Weights of a small transformer language model: a variant of SOAP for these matrices.
Each number is 500 + 40 x the weight over the matrix's rms, rounded and kept within 0 to 999. Layers, rows and columns count from 0. Numbers have three digits each.

# layer 6 attention output (transposed), 256x128, rms 0.135, rows 17-22,49-54,81-85,113-117,145-149,176-181,208-213,240-245, columns 0-127
453525552508525510560467471482530538474507504535505497523517463491504532545484506513443518501420468538474491553548501536509381507469564416539465490448434519574493462495471460500531483518560545502510503436475490562523461559506460506467509511465575521499492470534517556618554486511507476537526600560494487557476444469556473562482480508589510496486569530488500522575498508481559521536460
541483513475471500527474489499507512488529553490456520533521492458493521484517457466506536486518457510451501522457458475525518448487537415468481527463544492557515471471550498488489595512483454577490472460479508452505421460499467505519472429498499516487518513581519505530490492441532465514468455533520508421473529501539512447489478429518423424538446546482488477498447458513555485469460
539485528546569509523400492486525574512443467473490513532454483470496496441549513583530497522518509471511561499472489491434492471478465509538466576500504516450433563463552476454519511540497492463497494471522568495500479441541461474464496492504463436528535512506535476493534542522538491512544560491443471466423506521526529537538455582514500431533464505475551548498504440477479491507444
488528508527474545393496585607500546523502588518487544539443504549463483547462454556514494528462546460545472486466531491486523517490455488506515484452473470499474550527524512470447481504485474431467468548484505483480470513441508507509517563521512454437507515540472484494511485488464483554476575496510481491518514527492515557441523473459493478493429450443517453555435401535541463566484
463491492524528455548549528538431475551532532484489447539513510452552461540463458466495495486490540484473512521550466489484470529460494556523525524534495443581489522479519501531466458529514468552486541496468497566550511505540508474443542471495506521466495532481479477481533500503475519564425471467525437562490491499488498531478460538556567520483441548528430486533507477506481451476527
476589457481557526501517476461451494453451512492493540456443503532490504497518518464470501525461506497483468541499500486556503516559458448478497522467445461475537510494545537514447504438537514551478480514478468393409479481521469512529406490485533439466506526503539571474518472442427497477543488496492510557506533544537475454524469520553398525477512525521478534478485532509499516449511
505453535480494550491516497534537487508454531546540500522468492432477453462526436594533481470483503511494589440566444540490436572534447551535536545498570463502432502512526479452495475518480549510493510539460562505587537462537487477539592520515479463436494435415502570440477496553474554429471519471564453477528507535442519505550499425455455526451526450518495472467521466473462530496465
504508517497508570544466491424537463505524506542552519497530478571471513543454509494454417509533505506511488454526503553539545519542495466536482475472598511469519517485460436494499490518459470538458509438504459542582507500477453514502507562528529524580520509483480475493504556432498459475549502551497541426536546581547516450447444486517507509418478500571554500484480488468438493443572
505533465500460506469485480530492504515514480497501491476534482557472512558501524440620469486527489531451442492511545529557504519482542511523466473511503541457496516506520493483415462487525489516489522467548434537511478494433501495550507513457497457481455546534475522418542504509527486500450461473490549503500518526496549463508526562535520530484548527544478522616504618539523534532458
560535486524443495469491529556507482457443404444456503537551507533521586484417539434516537532423450518484547448471513551483468534452475424613514554454459465522465476514493498522483513482503484502450498498552498485462533579536460442431570475491529537462501471530552508461579509487551551512477500399548473534583492484572493461525415456534549494536433558479458476423525430589562479498562
556536373400532485521527500519534499528470553597493541536432455498495554482508518479558528555454451494480540435539556477465467493489523569533569459516529464408557450468551495507502463504465543484483458537484510416412494459524589462499519483513463474537451493496466556556426497487440458485495578523427497451565521544552490469557456461477498534455417471527508473432417517437443487488549
519497549532527463551582501584516507491552575477537472526504430463526498528469514467569490529538507480535483562491494520525519548554526455509550404506502479483545485473547568501527522525498522501485593534456524548478510513512482506476475464520432492485412474434496516509454512477518574467493504523508559484545533559479482540457449561480543443479500474578548516487518569537534497544508
516563492486522514503521522547448393522455570533527482499428448484430461525472520449508547465494513429521624550506551450555565487577502531529496442524534430562543452456508518551494569443460503547502506561429450517457533449476575507481337539516508442422481559456463545494572436383441522564466435522456523563468546524451552496489555490431503476515418527516457536535438524520456484430520
500506494514498498438536490539495496515464468482484508487512504498577468475498496582520545506518463531458485479474519482512478546466510494448522525575393447527455454459488522518513434507542464489487444453496482420471499510564524525478507392456430491540472461458480507460570547567533554534532539470512484478553427450497408540515575489449544543419455480475486477487566451630519486550488
491549482493484465481521487539467533486516492509473443481499492509488527521511479502350472468478487533503499473566444437401497503513575608547545532497472449548490445531404560486484508605540447492502418468469488571520474479488547537464481466511548565487492497507446515620492471439498563539472478535558506511503523434498433561413537479527489532525488588473550482385491529464506500501536
450501482559503442552529486434504498461523465483519533475481483482513475490561452541486463431551486521446472578494594506540469488488453494453489485541488572509486468539498520464534473424493489553532507508483517467517478504536456528470474435509429533555577470564497444504502532546505439529521532510474500435452501506509484451524502490553499527474535486543435561517532481435489495512534
440522459539516463553446520538562494456514512429513527530559494511457474470452442550413427626511467564576461491454470501472562511549538510475463526554529473559502519512477516462521547456430502479510429473477471561493496503472422493566521492559481454518513494551462473505469432470484403422490478562523535469497440464470512540520523514532523523530512514554527466497552479567546552509494
473469410547516490540460484545517505485439491502510453461481469546475506497558406454500471628522479518516521480454482449492506507519509454471457467529488493511529446440467538536508542483525489467582483550517451428542467546465510546497492525558486549494493513549539448473502510491477453501533496535489417538502449517456459459486554520477506559506469517470522521497520434449468515475496
419470445469529524467476495538463458556478481434501534495472474520515499474595512424544444560585528501489505510487453464526543453522495495451495544486489531570489464477496527506537470500473439503547533490444489488530503592450488559517504560481473570504480566445508455456551504532484494507463519484484462513524513478504383491550473507474513508551503458518514464488519534501502595487481
525589563538509488559519454483467532449558466475502451483489526474503526477490538580419518469432513456532512534475533560505493556542533537501540503515516558463520573503510461516489491504545518520487491531542459511467558482502544465504491449476551481492511472548512541467447491529459499507500571492489515461464468517487453489472503487527502533468513568469555593540485485474577466495515
582556560436412501528518479415506535519547463569442525507492506513504433517510547539445506355546462411518531551464513465511569537535486475445502499493469536540547540563505458468558461539454509506463511463549536523552554527551480562472485524508525424501514408559531525533441506476472489551511530520472553525449497489476441496485516462533535419502472559555549527518472490449507465459501
485493494614519552430485529442480512494519499558494494470562486439525468570418500487507506527464569513517458541499609525522508529523556541523493475537498508495513506474473519541516486468479438556476487484542495563550507469451508497509515551472507526488480553449448460468542491542504506494500504523568507492512449554489538515494537502500478485526504492512513489514504525549496494496494
520447526552494539499547507499531524558496456518486493514608577464481436513481540561458471509505541539508447476522510536536515569495520517510489482501543546483493611471477520476525415505454452449449422446514527529535546453512523477427520446479519473577469559552524479498504510549539521429546547428560470468521422484531519482495486505566500491518497435469480507458509443581515509505565
521549526528470454526463486498519565450545581548519512525460472441523493481504457533462517501479539454512542499475614506491458529482559593517519465482464558477588546493507523436456487480560503395549479498505452472507493475519512519540494519524508474489477514484554505512442442578511494503531503463559519491469450479479576475452513462523531477501408476483496525503462514455518464534505
500418468566546444381497503602504499443489484456517530520484532503487446469529438524511496523526525541525534513412533559454527467433511529467457500552484490509475511512514496492521524396507497521551519473457494390582559509470464531501474430457464508518496462492457451476539505555540456515518511535568464485497487507462510484496522517519489473469537350459461502524549472496519474495528
427443536492515452475436496503430501527522537475528460461512507516565531475491511451451473451483483493502533417622440459546470450543571554544475477509519488526541461494506511496456556498534482483485491559463478553477541451500519442514523489527491539494471542532487571401449504470498516451548468470536472541485474510443567533464652538463513414449561480528474516447532525511508440503508
470514542500507606550530445459484507428480533568409501539531465470535552472541478512476528564447535462495451534537461510514495502498556455492498461431518489507498480493549522474486428552496490531461481509483538460524451509473493437483425479509515513470468505440551446536485440512571500479476562534474470532510489469492489559469516534520482432451485520445496510478566507540545517463468
517538534532481499505481493496435577492509502512524468484469436490448553498528512545499419399599460492447500424487522556392548479540540486468567533558575466526473500415430512503499516526455520489509477410510501475527484512479505467539570498580548519599513480508510483556530455502507492471459485452478502525489550484502579537510514571457463600488479487485501528517505529412500459546506
532482461478491531512493516539450518503517424453495592440454464588509572452526556437490609477544531558461442544421522451456544391507424491485569478595538588488513458515542433513513484480495441504457578468483488456458426528413487436596478480513408530526495488450493484474512465434508521470489371514450505486460468483503572460497534518491518443469444509457551469479539504436549480550518
473472495552514524417517442531463571542486440553514471496476509507506519488555490456499476523412467492502521565523459492397514477544532566476548569498486459371476508508459526477510524475478557522491528573496517525487561446600548553420492479450442493430491489512496491407426421605481557563571522488613500544486531487518537518534520574521466598562628510462456470546561460572586520489553
538525439499485571621508540474540563543591498545502565515559457503565540532495461465496529477535498457516462561512455544545550517562497450457560480425532414589495476419490463529508474541462455546541530571462512492466520544492530510528518528508487574627514607490515524420482509491484499517595523539474517544516574491490481506502460450472453571520513490496511471459455509520549458518525
534494457447497473565539464438481536511550380512562462458432530479518486531478488537553490516547527547481502508456485506522529417444492544465513469528528471467539557480534461448533548510460488518498523496484488519483515510479584523583474491491454467506504438496493489506497493496498519546515455526441538551437520528484508456522471407454488595488489513442497477574490522425491511507405
498468554474444522479465452498450530481478438491513522568457584507449468390500490393513513415547453524477489532498535463466489458480529466454473508508458525502508497553460454464539598523479483547566526515490575492507557511542504589483510490506499454547577468536478482528536485551522617477588478437501451440413509526499428486492580466467463481553565507428455514474514495476552493518439
490491480542471439479520541505518485465554538493513486494510526508555524514496485469498488433479510475519511552565493493449493538452455540496504549462485589524405508573539419526438493515489537489531515511515504416445539487505506520486568486465504546441479484526529513504512482466486470497546438512484532463516503532455543485446419416471440467556563528529481491470470516507471434488457
514507512497465489498495510519485435494476532458520494488498557557527558545487542478554479490510494462478514521519500470508531502502509535453471448500510556526468508493488535472519539455510532477471531498532489444444525454530444450474528511499483482465475502446520532555501443523539504513476500512470569426533509511502484503473481523460518528524551519513463503470468535467483459462472
452504487425496569450515485497476408486465527478468482450523561459483501543476542504527439491518501535524464461561539576494465504470487504510466441492528576528474554558497490521494491523514547501433518504555494558489493529445472549488524479505505485487568400568472502521470446448519459494471465467475529480478522531468494548441478538506559437490443511541464517530501533592501509524544
545449512464459488463574488420499444535471511565424562438478470437455443539501540460563523474518451417519504461447563555498478461534470463472458474473422493496476553407498527505481470490468558500455455432611502494489475511449485424571524515528472520410515450393486540498463535498462492447436429458455550453565455556488558569513502460501560554460459544482498452532459554485397522467508
530514491520509453429569461527511460545465512526458566513563541521492476483500560469560527484493534517508506532482512543443522479536563494489493553467519558473521520480502549550517542473525515494493488456512461446532488472504488518437506441446474499521498513469491521580474522501514513486430554518474421512443485501499391478465507538493532491562449498537500507511530449527520483511515
538531508500533474424525565436536520559525470476467518514501482477456498498544540497494451507490552518480514497457487447445540428503457459504516577443478520533501554462477529515508493499559515471544488418512479421464422493427467456467390499508474548577421514543517573469531555490490441514531519491384531537535489498542532475452463530500499478473511507507527541516416536490517526492508
448497501467423558481485496544539492521532523424550523471540515582522494539509481551485545523522502436546484533479487533476547487478517501505654511520446572490512500473506477472531525554466505515497527527477513486468514497435497483525520485429487484449469499500485559522506545521444505452462504461474443552505564480504445436452505521478515560506560479582520546471440519562443386523471
524522567490471507502523523407514531558506463432547410526529466477581501521527475485518402472523557475398511488501482527493476417513465495506505587499437440462499535576483516517420574525502475479477435505518509511499448502516457494516536510526510510598565499472533498470484535553441502496521491498491489434488553497559498433507496519518519526541496502524535501452530538484526513555537
463488525434476469578547507506483445526492509525402500468496499538508474529480486518539523481513530494443518525492505495537495532544525516480510510510473538458512511450486560569508421467485508581514463509514453537480497529484527438579561509558492483518462498418492516487576528425398491414429444478436477447478526499475453480496446521486477430492519456554495533476506547495440502473448
527511463489465483520580543433560442525497526513533481507477465511471504521404516489534504524526518525491441465519538446574517454503410516473460460497534562443511464495458475534559507460525570496497479522501490576484431510569460526515496530472491501471488440520510514546460503502494539495465443481484514547528461519513547499532466476493480532525455465494425426465510526512482586495500
507518501457501514469573475502524523488510480507486448503556498497491534491564485524475577563475459550493489557552490491495497519563485557544487516550494518447511520473443470552529463465543514494535554434543493448515463468442517469473489588493511493498482574434542473529576494531470475470504495554534415469502522469524527586462461546506515454497521551523546450483468497465462507472446
566505540429471422526429569515566449556527507487540490457514546558547529487619512508538567444550409451527526450451549515511490529448442479489511541510499560430506535531493519468459480520551600464477498539454516510446562518560486476471529473496472573493502499450504615489434526474474513564533487486451488464466571529539536502462525479475436457489568539451526476516505569504448522565506
# layer 6 attention value, 32x128, rms 0.127, rows 17-22, columns 0-127
507528480486431451476462472524472460463477504542482465481439502559487508447528518457524540522485478447420478503509537454484536531460512492515525540498565479463511474511486524496497451491492587441572437560414577504504484550532547508509481518467489527494508422444457502520557541479483569541442541515508482567458585514457466500539530529436583529507474560551496513516506507497430490511530
505532538443470437503501535448491494465509414489511446516458485503582586540522499499531498455531533488446498459498553488484495520576484497576458426491545475448434545506563449481589535457500458471515464550485441468483510493519404457550521484487487554491518565457545538541531515425487418578464481558513476538470492436492453480470493525457472500509585560487515478491474483552495413457469
558566518443563494448480495538452531556507526556447563512503487485476485551529477460498446483535575535472495515542443510524464561455502454494429500576487520532503470499495510501508455518539507489516568483535532478464475564611475554485542532523546529559488476555496500518538501439414465503513568582453525448509554471498453437430522448548486484447464558531492408448493522562460519502531
494532518539506483501513485499576549433449484532465473545529605501484497516429470547416480494532454502544488582494482526528499462501560431461486555528437489504485512481481502535472497508484487416621500464572457554419523440470512542544478550467485505494481489469506430543542464466466406541503561510473527463537460521509494429498401522553520484495463505461511499464488468517499552497494
519501505514470507457441481465599499514461486463538521469439537468520399527571521484515573504477582485556531457505517537566541489561476446517514475525569511462516430516462487546546541481459526453522547554548461511490509498526525509534459514471482532443525530499542490520480592500464567495591484432551521485492498490404481475532452466463526547536517493436442493487473470502502503508547
458546448533535583484488507530513451516549456507511537451530493502517493442529518496551474574479446519513464492607515489535459470460554446493523504516476539498559469501569493575504473457551527526401590508528510481476595545521512406559564449500484507566522484495511490444503537471488497444503437548493388523557480417484491501511528469454418521508489534473469552545437531462489478561486